{
  "num_hidden_layers": 14,
  "hidden_size": 160,
  "num_attention_heads": 2,
  "qk_norm": true,
  "init": "normal",
  "init_std_up": 0.0163,
  "init_std_down": 0.00308,
  "lr_mult_qkv": 0.5,
  "beta1": 0.95,
  "batch_tokens": [32768, 65536, 131072, 262144],
  "train_tokens": 294700000,
  "max_steps": 3296
}
Each number is 128 + 24 x the weight over the matrix's rms, rounded and kept within 0 to 255. Layers, rows and columns count from 0.

# layer 5 attention output, 160x128, rms 0.145, rows 49-153, columns 64-127
[[136 109 116 143 121 166 148 105 113 135 150 123 131 138 132 134 110 140 109  91 143 157 161 174 140 107 119 161 116  97 113 114 118 124 115 135 134 103 105 153 157 140 146 117 134 141  92 169  95 133 134 132 166 114  48 119 106 119 136 118 102 177 141 150]
 [151 115 110  97 159 125 135 140 110 143 141 123 145 135 118 108 114 120  99 112 120 150 137 135 130 129 112 144 100 120 140 151 137 104 124 114 123  98 146 137 141 145 114 119 167 119 148 138 124 102 114 116 142 146 101 118 132 124 132 136 119 120 156 105]
 [155 141 133 142 148  95  79 147 117 107 130  97 129 134 131 114 141 146 107  99 117 109 159 133 114 134 149  99 135 129 142 110 181 134 121 145 115 126 131 137 148 115 147 120 110 153 124 137 128 110 142 135 160 112 145 119 147 150 116 121 109 160 128 111]
 [ 97 148 149 129 136 142 123 102 127 147 140 107 123 160 128 108 108 115 133  89 118 127 120 115 133 124 121 137 121 109 138 125 117  98 150 122 127 154 127 107 127  83 128 155 106 138 117 120 142 154 110 132 165 115 110 130 171  81 111 159 149 133 144 136]
 [138 159 110 128 117 118 103 138 150 126 124 118 113 145 148 124 121 137 131 160 134 138 109 152 113 130 141 122 145 161 181  92 134 150 103 122 158 132 125 112 116 105 108 115 104 109 114 106 147 127 137 138 124 122 136 117 113  95 127 115 134 128 116 154]
 [101 124 142 108 150 139 113 110 123 107 130 134 104 131 111 138 136 127  99 105 143 170 118 125 143 126 119 119 107  97 148 134 152 141 130 128 129 119 132 118 150 127 132 127 131 146 122 144 144 158 102 140 147 153 123 104 127 142 130 134 129 156 148 119]
 [105 155  93 114 128 149 146 142 130 140  92 111 158 135 150 140 142 136 130 148  75 153 172 129 124 130 112 110 145  92 129 128 152 170 133 139 127 142 123 116 129 125 116 167  98 169 117 136 156 137 123 134 125  87 111 124 162 112 156 110 117  98 113 116]
 [146 118 129 115  90 123 138 129 121 130 131 139 137 111 117 115 111 117 138 119 111  78 133 135 135 146 145 114 103 124 145 176 121 104 140 113 131 123 133 152 154 125 113 128 149 130 112 143 139 123 130 135 104 152 100 135 106 130 120 149 113 106 102 106]
 [136 130 116 144 119 121 144 119 131 130  95 106 136 134 154 130 127 107 134 109  95 125 133 109 141 110 150 112 103 138 131 136 115 137 156 135 141 112 140 118 131 141 118 123 131 113 142 116 109 137 184 134 120 141 126 152 139 161 136 123 121 160 157 119]
 [155  98 145 124 104 154 128 152 133 124 126  95 141 125 130 145 132 100 105 109 134 107 111 138  85 124 127 137 140 130 145 146 135 115 134 123 117 103 153 105 107 117 131 132 122 126 132 113 149 102 109 165 104 162 151 111 162 150 104 163 116 132 110 128]
 [152 125 126 132 118 114 139 129 107 117 121 109 146 125 106 109 127 133 126 155 115 173 132 152 131 126 100 110 177  97 106 113 135 174 115 125 145 103 114 162 104 134 154 148 116 126 108 137 139 139 117 155 126 123 119 109 146 133 120 130 126 100 142 128]
 [149 106 131 132 135 149 101 141 127 116 119 104 146 148 139 140 140 130 122 142 114 107  93 104 151  87 122 122 121 131 115 141 116  81 159 111 121 148 138 120  84 152 110 132 138 116 130 146 124  89 129 126 119 127 150 139 148 111 131 108 102 109 135 140]
 [150 126 108 124 120 121 126 129 120 132 111 124 168 127 156 163 128 154 138 113 151 139 148 138 125 148 110 150 123 116 135 138 113 127 115 145 134 151 132 125  98 111 135 155 146  94 100 129 118  94 134 121 142 164 142 100 129 116 123 113 142 107 122 109]
 [130 123 112 151 149 103  97 109 147 122  75 134 145 134 125 111 152 141 128 128 107 130 132 143 163 150 127 134 121 121 158 102 107 156 117 119 143  94 116 148 125 147 157 141 109  95 147 121 140 142 144 104 115 130 120 140 115 146 137 151 146 111 119 144]
 [142 137 137 125 126 108 132 160 110 141 142 123 112 125 126 130 139 121 151  96 118 135 134  66 148 146 146 126  93 145 177 126 121 118 157 144 100 131 127 109 141 131  94 120 163 156  96  96 130 129 104 131 112 125 130 153 112  78 127 114 114 141 143 129]
 [120 134 171 137 138 117 119 169 137 135 125 128 146 111 132 143 100 169 100 107 138 114 125  94 126 111 135 125 136 167 141 133 153 108 126 133 104 121 135 127 162 119 143 141 121 118 121 152 122 133 129 139 129 114 151 137 151 146 141 112 135 125 154 123]
 [116 137 111 124  97 158 126 126 127 153 127 125 127 118 123  95 118 132 155 131 124 120 105 152  94 142  92 112 164 121 132 144 127 147 113 120 105 125 128 143 103 130 143  68 126 135 132 135 114 132 149 122 123 121 154  85 108  86 122 107 116 132 138 142]
 [ 99 127 127 133 105 123 133 145  96 113 111  97 115 165 134  80 113 137 127 123 120 141  97 103 101 166 141 141 133 162 131 146  95 146  95 157 145  72 145 127 135  94 125 126 134 137 156 127  99 123 139 154 101 153 124 129 105 125 124 139 121 124 106 149]
 [136 128 138 105 143  94 150 136 151 101  95  89 154 151 114 138 138 114  91 131 139 140 123 139 127 133 104 138 120 149 122 127 100 115  83 131 119 119 106 133 109 142 114 142 157  92 106 167 115 119 130 153  96 161 133 153 144 158 142 125 119 136 155 131]
 [133 115 109 168 139 150 141 121 123 121 122 124 175 156 114 153  92 131 164 134 145 129 117 150 114 132 112 115 126 144 138 128 127  98 117 123 132 126 124 131 169 111 133 127 101  95 102 110 156 116 129 151 152  98 124 122 125 139  92 146 139 163 128 140]
 [139 110 122 147 111 135 139 117 131  94 147  80 125 147 130 127 130 156 117 129 164 108 125 116 119 113 111 138 119 116 124 137 101 146 120 165 105 117 122 140 144 130 126 125 116 109 169 138  95 115 109 113 133 157 109 112 123 118 161 106 132 154 116 133]
 [149 143 149 141 136 100 138 141 127  99 130 132 110 113 149 122 156 120 155 140 114 145 113 107 121 107 139 122 112 145 123 125 139 142 108 130 134 144  99 123 110 127 111 140 138 134 133 158 135 117 187 143 131 123 119  95 104 144 142  96 127 142 114 116]
 [127 136 129 121 142 137 128 107 131 134 114 124 133 122 118 102 147 147 124 124 136 113 132 151 115 163  72 118  93 151 147 112 129 131 146 101 136 110 144 133 135 124 124 134 119 133 110 133 139 122 137 169 113 130 111 130 134 151 121 145 170 128 165 114]
 [144 101 142 164 137 147 151 102 120 134 112 120 158 120 116 120 139 141 128 123 131 142 151 114 121 119 122 104 130 104 148 129 108 144 133 158 133 112 112 159 140 149 153 110 122 162 145 133 129 135 100 127 149 127 166 143 127 114 152 149 115 127 115 112]
 [161 132 120  81 133 147 119 134 136 111 141 127 138 132 129 164 138  79 118 102 109 114 126 153 131 128 162  94 121 131 140 141 120 116 134 133 104 136 177 128 154 146 132 142 161  90 137 126 143 141 166 122 127 130 108 125 117 127 142 123 126 136 114 133]
 [156 143 134 125 146  95 148 138 142 158 110 134 132  81 147 135 162 147 128 137 127 113 132 142 113 111  93 136 119 148 125 136  97 127 128 136 127  86 122 116  77 115 130 103 142 131 147 116 117 122 132 130 124 128 136 125 129 126 117 107 117 162 126 105]
 [131 112 122 150 125 142 132 155 109 107 135 160 156 125 140 156 130 136 130  93 111 126 137 107 135 112 127 163 124 157 129  97 132 148 135 137 126 135 136 101 131 150 133 151 110 155 126 170 144 151 142 119 121  82 117 144 131 167 143 120 118 119 110 111]
 [140 120 133 151 150  93 135 138 140 130 131 146 161 119 128 133 145 149 160 133 150 113 140 109 109 109  80  89 174 112 100 115 140 120 149 100 124 137 120 174 137 133  97 134 131  94 137 102 122 159 149 153 102  84 107 146 118 130 128 134 138 150 135 112]
 [114 132 161 107 111 109 128 118 114 122 154 134 126 118 130 131 150 126 114 129 117 139 114 124  98 141 124 121 131 106 127 135 154 112 135 110 129 140 104 121 139 147 141 155 138 139 145 101 140 160 144 126 115 109 107 143 131 155 142 108 154 105 155 114]
 [119 114 142 125 109 139 138 151 115 152 150 147 132  94 172 169 116 168 151  95 149 120 170 107 122 114 109 111 124 142 138 115 122 145 120 118 117 145 120 151 127 111 149 102 127 153 146 182  95 150 167 112 122 132 116 153 113 128 121 135 105 127 106  85]
 [152 100 135 127 132 106 157 107 129 128 156 143 135 122 107 124 104 120 120 125 118  92 134 121 111 138 116 143 112 105 168 152 140 105 138 142 143 130 116  90 156 148 102 150 109 140 138 135 158 113 122 151 106 105 127 149 146 133 104 146 128 109 130 133]
 [121 132 123 140 124 151 104 125 112 100 118 129 128 118 108 103 133 140 138  90 140 144 119 131 146 155 139 147 140  98 133 125 119 115  91 133 112 120 156 148 153 124 132 108 141 133 108 120 145 126 114 148 112  94 112 112 143 114 129 149  95  98 125 156]
 [106 129 107 128  95 152 136 159 113 146 132 104 159 154 128 142 153 126 138 138 108 119 125 125 145 129 137 125 122 140 144 134 114 137 140 112 102 112 113 136 134 149 154 136 124 109 118 127 102 105 117 126 131 117 153 120 141 109 129 116 129 142  99 118]
 [ 97 141 153 130 105 111 108 128 113 135 130 133 112 146 119 112 143 136 127 132 129 124 151 162 113 128 131 112 134 110 145 102 140  98 136 101 127 140 134 128 104 120 114 151 116 146 172 106 123 132 122 151 123 151 143 124 161 130 104 118 127 160 148 136]
 [121 116 152 106 149 146 153 137 139 149 123 168 119 161 146 149 122 114 110 121 137 135 144 139 122 128  98 102 162 106 115 154 191 126  99 123 114 121 112 149 127 127  96 123 123 131  87 185 146 111 128 137 128 149 129 109 120 122 148 141 131 127 111  94]
 [128 144 123 120 119  89 151 112 133 112 145  98 136 141 142 114 121 132 163 157 105 132 143 124 143 127 171 106 102 145 159 137 132 124 115 124 120 135 126 115 106 126 130  87 147 158  95 109 117 119 115 133 123 152 150 115 122 139 163  95 137 165 123 109]
 [127  97 109 106 121 131 124 174 128 126 119 109 124 144 121  95 129 118 127 137  95 104 138 131 124 119 152 112 140 107 142 124 164 111  92 121 142 128 143 126 153  91 127 125 128 116 153 124 146 134 135 153 121 126 109 101 125 142 117 149 135 128 143 119]
 [129 107 107 161 104 120 120 154 139 147 104 159 143 150 150 170 116 121 142 122  94 120 117 101 152  96 127  97 109 129 174  92 126 106 142  83 134 114 142 176  92 116 120  90 149 135 121 136 146 135 152 141  91 129 128 129 113 100 103 134 123 108 136 126]
 [145 112 127 119 131 142 169 140 149 114  80 107 109 111 140 116 142 128 116 118 115 147 140 129 120 123 150 109 136 120 149 151 121 127  91 144  98 142 126 114 130 139 137 124 126 132 123 111 160 110 133 116 152 111 135 118 133 148 139 132 125 132 124 133]
 [143 108 121  93 142 110  95 139 130 152 132 128  88 134 161 132 155 126  90 134 140 122 158 149  98  99  85 140 174 141 109 147 145 159 115 136 137  99 150 132 164 131 100 120 131 125 146 140  86 125 118 103 138 149 128 139 109 106 131 126  88 140 159 132]
 [127 122 144 146 137 134 126  97 136 110 106 116 105 139 116 113 134 127  88 101 135 119 150 113 149 128 145 131 106 125 157 147 135 174 131 113 133 105 144 142 154 175 144 128 111 118 139 150 123 114 182 159 113 101  64 121 149 122 171 120 122 123 139 107]
 [112 115 124 129 114 160 116 130 103 130 169  96  89 145 128 113 133 130 102  95 134 121 129 141 146 140 153 146 138  87 157 131  98 150 135 101 134 123 144 131 132 147 124 125 139  98 150 127 112  83 143 132 154 156 156 110 129 122 121 116  88 143 148 131]
 [135 121 131 147 157 147 108 110 123 124 114 123 139 123 153 133 201 132 149 141 118 110  97 140 124 146 155 167 145 130 145 115 132 112  95 150 174 141 140 125 113 124 141 129 112 127 149 100 113 147 126 111 133  76 121 112 127 130 128  95 142 125 145 168]
 [174 116 101  74 117 126 114 161 135 161 119 139 125 115 114 131 135 153 143 161 109 123 159 141 106 155 152 132  84 104 137 136 134 112 123 132 137  87  91 136 150 160 141 155 125 130 141 131 169 124 150 144 124 151 105 125 142 129 127 132  97 152 126 147]
 [142 131 132 127 127 107 131  93 107 144 140 137 135  84  80 122 126 128 119 127 110 121 115 140 121 157 105 148 160 112 189 114 136 146 151 125 148 156 150 148 131 105 115 148 112 137 119 119  89 126 107 135 105 161 119 129 136  92 121 131 132 100 157 113]
 [123 119 112 157 131 109 125 152 141  83 127 123 119 135 115 146 128 128 122 140 103 139 164 127 122 160 123 105 144 118 125 149 134 141 116  99 146 113 126 160 123 133 150 108 117 124 115 177 148 125 117 117 127 108 173 153 145 123 106 152 106  96 133 117]
 [105 131 142 160 122 152  93 136 130 128 154 141 125 134 126 111 140 139 129 119 149 133 123 127 127 120 158 134 140  88 148 135 116 152 117  91 101 126 139 104 113 147 111 140 122 130 114  78 130 107 130 141 102 111 115 131 107 126 129 130  74 157 115  93]
 [ 93 122 117 112  93 108 114 111  97 129 110 159 126  94 132 120  98 133  94 125 153 133 105  89 111 130 139 116 127 145 161  98 125 114 158 131 118 133 139 130 124 142 149 107 137 116  99 108 111 113 148 127 120 126  99 131 104 135 134 156 146 113 146 131]
 [125 116 144 114 127 113 118 136 139 113 138 157 134 164 105 114 100 131 125 132 134 122 139 120 108 124 120 134 115 137 182 123 136 147 136 141  79 160 146 109 151 118 157 139 135 123 113 120 129 121 135 152  87 131  87 135 141 157 121 100 136 135 155 128]
 [123 138 115 131 119 181 135 126 133 148 144 124 127 100 131 110 143 132 130 182 111 105 129 140 142 115 127 142 117 124 139 128 135 126  70 129 139 160 170 121 102 128  97 157 104 109 165 116 108  96  54 116 122 123 127 129 121 110 113 113 117 120 125 148]
 [130 124 113 134 100 117 103 122 126 111 154 119 113 129 118 154 125 132 141 136  94 164 141 102 138 148 142 115  91 110 159 103 131 113 133  88 137  79 115 119 126 106 134 148 125 123 136 137 141 128 114 129 115 117 118 154 146 125 132  91 140 132  98 136]
 [ 83 103 146 119 131 148 132 129 104 149 130 151 144 110 152 161 103 114 101 133 159 134 127 129 158 137  95 134 131 140 166 130 113 139 145 166 141 100 127 161 175 112 149 138 165 113 124 128 126 125 162 115 133 139 145 137 136 127 113 115 143 132 109 129]
 [129 118 120 134 106 117 130 116 117 133  88 153 152 121 101 122  93 103 118 124 110 117 118 142 131 159 122 144 118 148 162 107 164 122 146 127 147 120 153 137 139 107 126 151 116 146 119 119 140 133 113 135 153 129 157 135 143 119  66 138 114 128 151 128]
 [127 135 161  98 140 113 110 140 131 138 108 150 104 144 133 122 137 145 117 143 131 138 129  93 121 133  98 139 100 108  91 131 130 130 172 152 116 158 106 121 122 141 105 126 146  97 142 115 121 123 153 113 165 158 141 123 136 108 137 117 155 107 158 140]
 [144 146 140 156 149 129 118 139 136 158 124 133 113  90 135 140 133 111 147 124 120  63 134 159 152 152 125 125 137 179 134 118 110 130 144 106  88 154 157 104 155 169 160 143 129 105 137 113 118 104 122  85 157 145 154 122 116 125  98 132 121 138 148 113]
 [164 133 105 152 108 144 122 132 130 124 105 118 122 116 107 127 128 124 121 169  99 138 105 147 111 118 170 153 117 148 138 134 130 133 126 138 161 121 135 173 129  95 148 101 112 128 157 127  99 111 102 149 133 117 122 124 151 134 141 130 108 169 147 139]
 [158 124 113  96 137 125 128  86 119 105 133 155 144 134 122 135 120 140 119 121 113 104 131 116 151 144 135 130 120  83 142 112 110 127 120 163 136 149 133 105 137 144 100 112 122 103 147 139 144 134 147 164  87 114 128 138 113 130 128 124 124 142 125 151]
 [161 131 108 132 123 137 138 137 123 107 170  99  97 120 133 151 107 137 120  95 123 110 105 130 139 127 130 132 137 123 138 116 124 123 118 129 113 167 116 127 145  96 172 130 118  82 132 117 109 136 124 107 151 148 159  76 123  93 109  99 132 135 158 119]
 [151 143 106 112 114 143 156 140 116  93 111 147 158 138 143 119 100 119 142  80 113  72 134 130 104 157 135 109 101  85 133 154 138 127 137 127  87 127 133  97 122 119 149  84 149 147 153 129 145 142 114 103 105 135 107 135 151 124 125 162 147  94 152 105]
 [141 151 129 163  99 118 180 162 107 106 164 138 123 148 150 144 129 117 120 127 131 132 104 112 138 116 114 112 108 142 112 122 137 152 181 133 116 123 120 130 113 138 148 161 138 106 151 119 126 130 149 113 148 154 119 136 143 118 113 130 148 143 129 114]
 [124  86  97 116 112 139 117 142 147 160 127 164 131 113 100 149 134 100 129 133 128 146 117 151 152 115 151 124 137 130 144 111 138 131 176  87 125 107 112 102 134 161 119 138 142 152  84 114 113 124 132 129 103 115 122 121 137 121 138 140 118 164 107 129]
 [133 131 151 119 116 136 139 109 108 104 142 131  61 125 132 131 123 162 141 117  96 112 125 113 156 112 139 149 123 137 158 154 111 139 122 135 125 121 115 132 116 127 116 128 115 103 143 131 120 139 148 101 143 139 148 119 142 139 112 115 122 107 107 145]
 [138 154 111 123  69 133 102 160  97 150 127 108  98 155 129 169 112 107 125 117 147 102 121 141 118 127 165 128 102 151 120 158  96 138 132 136 163 115 116 148  66 105 102 141 132 111 104 150  88 122 139 115 121 107 133 141 137 149 156 126 109 150 133 104]
 [135 150 110 144 116 121 130 108 103 182 160 116 158 116 134 118 123 130 150 135 110 171 125 111 127 155 124 130 122 157 134 112 145 117 126 137 135 123 144 154 134 149 137 133 153 135 143  90 125 118 104 140 145 161  98 112  98 152 152 139  90 103 135 118]
 [121 111 126 143 177 146 107 142 148 126 121 136 132 141 137 124 135 126 138  98 155 134 132 107 138  97 117 126 131 130 153 149 112 129 124 143 109 121 101  89 117 137 143 127 164 126 140 131 143 142 160 116 145 143  82 123 123 134 159 139 140 129 132 130]
 [141 121  86 139 131 114 168 137 131 109 148 116 121 149 163 137 116 111 123 139 118 126 112  96 109 130 130 131 101 150 129 102 135 111 146 143 115 122 115 120 157 133 152 129 132 137 146 133 147  85 109 143 143  91 127 137 126 117 103 136 125 137 111 107]
 [127 127 135 140 117 104 128 147 126 123 153 116 129 135 132 117 137 128  95 145 109 110 119 112 115 100 103 139 109 145 137 117 109 161 153 130 127 132 127  99 148 120 121 101 122 125 133 161 115 127 134 120 138 138 127 138 107 118 114 129 125 120 155 121]
 [133 134 125  98 106 140 114 119 104 101 107 154 125 125 142 149 136 147 131 130 155 152 117 115  93 146 123 134 135 103 144 115 130 135  96 150 124 142 103 133 128 137 108 125 121 120 108 150 108 108 119 140 129 162 127 124 136 147 136 101  90 141 112 152]
 [130 135 158 139 131  82 134  97 141 147 128 145 134  95 121 160  97 108 153 184 119 176 137 130 140 152 118 143 142 141 128 158 116 104 150 142 158 132 126 111  98 113 123 145 114 113 106 120 108 148 122 126 146 111 143 109 138 151 112 154 124  98 148 133]
 [144 127 101 130 125 137  93 139 154 149 131 127 148 145 125 125 133 125 158 163 123 121 115 138 119 147 162 108 159 143 111 117 136 129 132 136 158 136 132 155 116 170 142 129 107 122 140 108 114 110 115 102 158 120 127 128 136 104  99 122 136 122 103 154]
 [143  94 128 117 116 124 162 146 111 112 151 131 157 143 108 109  99  96 132  95 140 109 100 160  96 132 159 133 126 141 140 157 140 133 134 130 129 124 114 147 117 103 100 134 140 125 134 101 145 144 130 124 105 116 131 118 115 111 111 139 149 125 123 135]
 [126 109 106 104  93 131 135 126 110 152 131 118 127 119 135 144 118 135 136 154 112 112 136 144 132 130 135 123 140  89 140 122 109 115 139 134 131 142 117  96 164 149 114 124 121 139 132 125 140 113 132 138 145 108 133 123 147 135 119 138 111 121 109 149]
 [126 155 139 139 125 139 124 130 133 123 152 113 105 117 134 131 127 127 127 148 104 165  83 150 101 125 120 139 124 119 123 153 100 136 137 116 106 117 103 115 144 161 119 123 162 123 139 133  94 115 139 139 153 140 126 110 110 129 149 148 135 128 144 116]
 [131 134 132 148 122 108 116 138 137 144 123 143 104 155 152 104 124 132 143 113  98 164 117  93 159 125 135 107 149 151 121 142 106 137 140 116 131 140 109 125 114 132 146 134 158 123 143 119 136 141 156 145 113 128 163 138 114  98 123 132 160  96 127 136]
 [106 113 122 108 130 114 119 120 139 120 108 146 147 129 121 152 135 154 139 133 101 115 111 125 113 152 174 128 159 134 151 131 139 115 150 121 131 135 137 128 119 121 136 136 110  95 147 136  92 136 107 132 128 133 110  94 146 130 111 155 165 121 153 128]
 [ 80 137 172 118 134 147 127 138 128 112 107  98 139 128 131 118 129 108 106 133  96 111 118 132  93 152 110 118 129 170 115 106  91 112  92 140 108 138 139 113 112 108 140 146 120 135 107 127 120 126 132 115 158 124 148 147 140 128 106 137 144 114 114 104]
 [157 167  94 134 144 142 158 125 149 114  91 133 118 113 138 103 118 113 125 113 110 138 134 140 103 146 111 122 103 104 141 121 138 180 111 144 125 136 123 118 145 135 135 137 149 153 121  93 141 138 137 126 140 138 111 154 140 131 103 167 129 135 139 124]
 [138 121 122 109 107 123 135 109 137 141  96 115 114 133 155 151 161 166 129 128 145 119 111 144 126 139 103 152  98 144 122 131 147 115 133 118 141 110 137 147 139 144 113 152  88 147 126 119 101 112 122 124 122 153 155 131 157 140 149 126 123 132 124  79]
 [135  86 124 112 125 127 151 116 103 142 117 106 127 137 150 149 127 123  98 137 101 132 129 131 113 104 121 157 143 112 123 120 146  99 125 138 112 117 136 136 145 114 139 136 143  96 153 114 132 139 132 135 127 161  94 133 117 150 134 108 155 116 139 127]
 [119 127 103 122 154 123 128 158 114 133 129 134 119 147 113 161 128 146 141  86 160 133 134 133 151 128 154 107 115 128 129 123 125  98 126 151 131 124  96 144 159 128 129 123 156  96 111 123 121 133 110 148 105 140  83 116  97 133 148 115 125 136 125 143]
 [141 128  97 130 148 131 124 158 123 123 148 137 139 115 139 117 150 110 127 144 125 123 148 136 115 118 115 127 136 145 124 105 142 130 166 123 110 132 156 144 110 138 118 168 127 134 113 158 107 130 137 124 153 114 120 145 106 119 126 145 156 141 155 141]
 [163 126 143 132 134 151 145 178 144 134  93 129  95 129 138 116 147 150 131 104 152 144 111 131 124 106 161 120 138 135 124 119 122 126 119 143 117 104 133 122 146  95 127 125 120 157 156  92 125  97 101 152 125 135 112  84 132 103 101 120 134 154 124 110]
 [116 123 106 137 129 125 133 139 128  99 141  95 111 142 117 100 149  97 123 126 127 117 122 141 138 146 124 129 127 134 142  90 162 102 130 106 119 121 101 112 154 150  80 141 132 130 117 118 145 119 115 128 127 128 108 114 145 138 156 139 106 165 135 122]
 [121 155 127 165 146 125 132 145 151 117 109 137 127 103 141 153 153 127 172 129 102 132 129 126  92 146 118 127 151 134 154 133 115 106 125 126 144 123 103 153 120 117 138 122 129 154 144 159 134 172 130 136 142 134 134 137 151 103 129 121 133 115 138 137]
 [140 124 133 137 111 152 139 140 144 136 150 105 138 142 131 108 124 117 124 112 109 129 102 124 143 114 121 106 147 124 120 120 117 170 127 107 132 144 149 139 112 116 144 128 142 152 146  96 152 110 149 114 124 119 126 133 121 140  87 124 127 115 152 110]
 [111 139 138 107 115 130 133 128 129 131 150 173 126 128 112 138  89 109 150 144 119 134 126 123 129 165 139 146 141 101 161 102 113 100 123 144 150 144 116 133 163 132 102 110 149 122 144 118 121 117 131 143 146 110 147 124 147 132  96 116 128 124 118 134]
 [ 84 141  81 148 112 139 138 115 134 108 148  97 121  85 119 111 136 143 112 114 129 109 131 144 138 132 125 103 116 120 148 100 107 121 140 112  93 130 128 120 140 169 120 103 156 127 128 152 131  95 126 111 124 167 116 136 122 124 125 143 114  97 134 107]
 [158 124 108 118  95 145 125 137 119 133  73 133 157 137 114 135 121 120 132 130  72 131 118 150 127 111 135 116 144 125 131 137 129 142  96 115 136 120 139 121 141 169 151 141 117 146 126 178 149 139  94 143 144 117 166 114 157 137 113 120 106 100 118 140]
 [124 196 123 106 146 126 149 136  94 139 115 155  93 168 141 111 131 107 147 114 120 123  60 136 111 122 128 131  81 125 149 137 120 125 122 127 112 137 103 110 108 107  94 116 119 152 166 136 118 122 137 122 129 149 112 107 124 158 145 126 127 121 113  92]
 [ 80  85  62 122 141 167 140 143 101 134 123 113 143 181 145  94 144 134 136 130 111 119 117 101 107 145 133 124 129 132 143 138 151 159 122 116 138 150 156 133 108 121 151 131 106 121 116 114 138 129 117 141 102 136 148 112  91 126 108 127 144 113 126 168]
 [155 106 127 147 129 147 163 124  96 120 117 134 161 124 123 144 118 109 109 154  98 150 149 132 136 130 118 142 126 127  98 139 114 143 125 140 164 113 105 158 141 139 133 128 126 121 145 132 157 134 130 151 102 124  94 167 106 120 122 141 122 113 130 107]
 [122 133 111 117 121 165 114 127 115 126 140 154 135 138 120 107 134 105 106  94 122  96 123 129 158 116 108 131 112  99 142 122 116 132 111 164 109 131 193 143 136 128 119 142 134 100 118 118 130 156 107 106 183 136 105 161 132 135 116 143 139 149 119 174]
 [150 111  99 146 127 123 131 132 154 120 133 134 134  77 153  84 121 141 145 136 134 104 109 140  95 133 121 112 127 142 121 145 137 117 110 146 184 103 133 107 146 136 187 106 143 173 147 117 119 115 159 124 117  86 101  90 128 128 106 141 105  96 116 132]
 [100 152 131 121  98 145 173 123 128 166 136 137 154 157 111  98  97 110 141 156 157 144 139 129 138 120  82 117 130 144 137 120 146 142 129 134 117 151 168 114 141  84 129 138 141 127 155 136 154 120 128 120 153  96 135 132 100 123 127 160 162 137 145 130]
 [126 131 118 138 172 146 145 123 126 160 107 123 140 122 145 144 142 134 129 125 135 131 123 119 154 123 124 106 151 161 146 131 127 144 127 117 123 134 129 111 140 145 144  94 118 133 132 115 102 143 112 112  90 121 132 118 119 146 114 106 115 131 111 120]
 [146 149 158 117 139 136 133  93 153 155 157 151  95 118  90 106 121  92 141 130 105 136 101 110 100 144 111 141 129 106 142 147 117 127 143 142 109 124 112 140 154  85 120  99 119 153 116 118 158 128 127 157 152 109 133 142 154 127 110 137 128 158  76 126]
 [109 126 117 108 118 109 150 147 100  86 149 142 157 145 133 143  90 111 130 142 110 103 128 174 120 130 116 147 114 115 136 104 150 127 172 129 160 119 126 118 148 100 140 143 153 161 143 107 117 125 111 119 120 133 121 108 134 154 147 122 149 147 127 122]
 [150 139 121 118 117 110 138 132 129 118 140 120 138 113 102 132 137 129 135 131 138 108  95 119 132 138 122 123  76 104 148 128 131 109 146 122 118 155 118 121 141 128  90 114 147 154 153 109 124 176  85 107 103 133 133 140 124 136 127 116 119  98 120 125]
 [135 112 122 119 138 122 121 112 120 127 103 128 133 120  91 136 118 135 119 139 148 118 148 135 115 146 119 102 118 135 128 137 110 100 136 111 136 108 121 129 143 134 156 139 102 114 136 135  92 106 148 139 146 112 155 158  95  97 169 126 122 167 124 130]
 [130 150  85 114 129 119 130 135 140 123 150 115 117 113 113  77 127 150 134 136 152 131 123 118 123 166 126 137 105 137 135 129 146 132 130 126 155 107 156 135 143 133 100 109 153 131 106 102 126 111 143 113 141 112 125 111 115 130 135 101 117 122 146 117]
 [139 155 153 124 140 110 120 121 129 137  90 135 161  90 170 105 148 136 114 131 144 125 121 142 148 167 139 100 123  88 139  98 126 136 122 153 117 137 148 101 163 162 120 111 135 158 138 149 146 147 138 157 117 126 118 127 113 153 148 134 164 120 120 118]
 [112 140  98 123 156 131 140 145 134 145  90 126 135 156 148 179 107  93 157 134 126 121 136 136 134 156 148 113 128 128 132 110 110 117 184 168 134 106 135 136 151 124 132 141 121 105 128 117  90 143 118 139 141  94  89 126 132 165 129 183 142 143 139 152]
 [105 134 126 153 147 145 155 128 158 126 118 147 103 123 122  81 122  95 119 128 127 122 159 140  96 106  86 131 149 106 125  87 168 136 106 111 116 155 160 140 130 123 125 115 141  91 125 114 138 133 114 137 122 136 115 168  92 125 115 139 133 126 155 141]
 [127 114 117 111 122 163 129  94 117 123 143 144 129 130 132 143 111 143 156 103 145 144 111 130 152 114 107 133 148  88 131  86 124 123 130 108 125 128 138 115 160 156 149 110 117 119 128 103 137 156 155 110 145 138 135 126 104 133 103 136  88 104 131 133]
 [ 77 151 140 134 104 110 134 133 108 130 131 134 141 142 127 143 160 128 145 117 135 128 115 133 115 136 129 128 154 111 139 124 148 139 156 146 129 110 121 152 142 160 149 134 121 153 129 140 132 126 140 114 129 145 144 104 122 116 138 106 124 150 132 117]]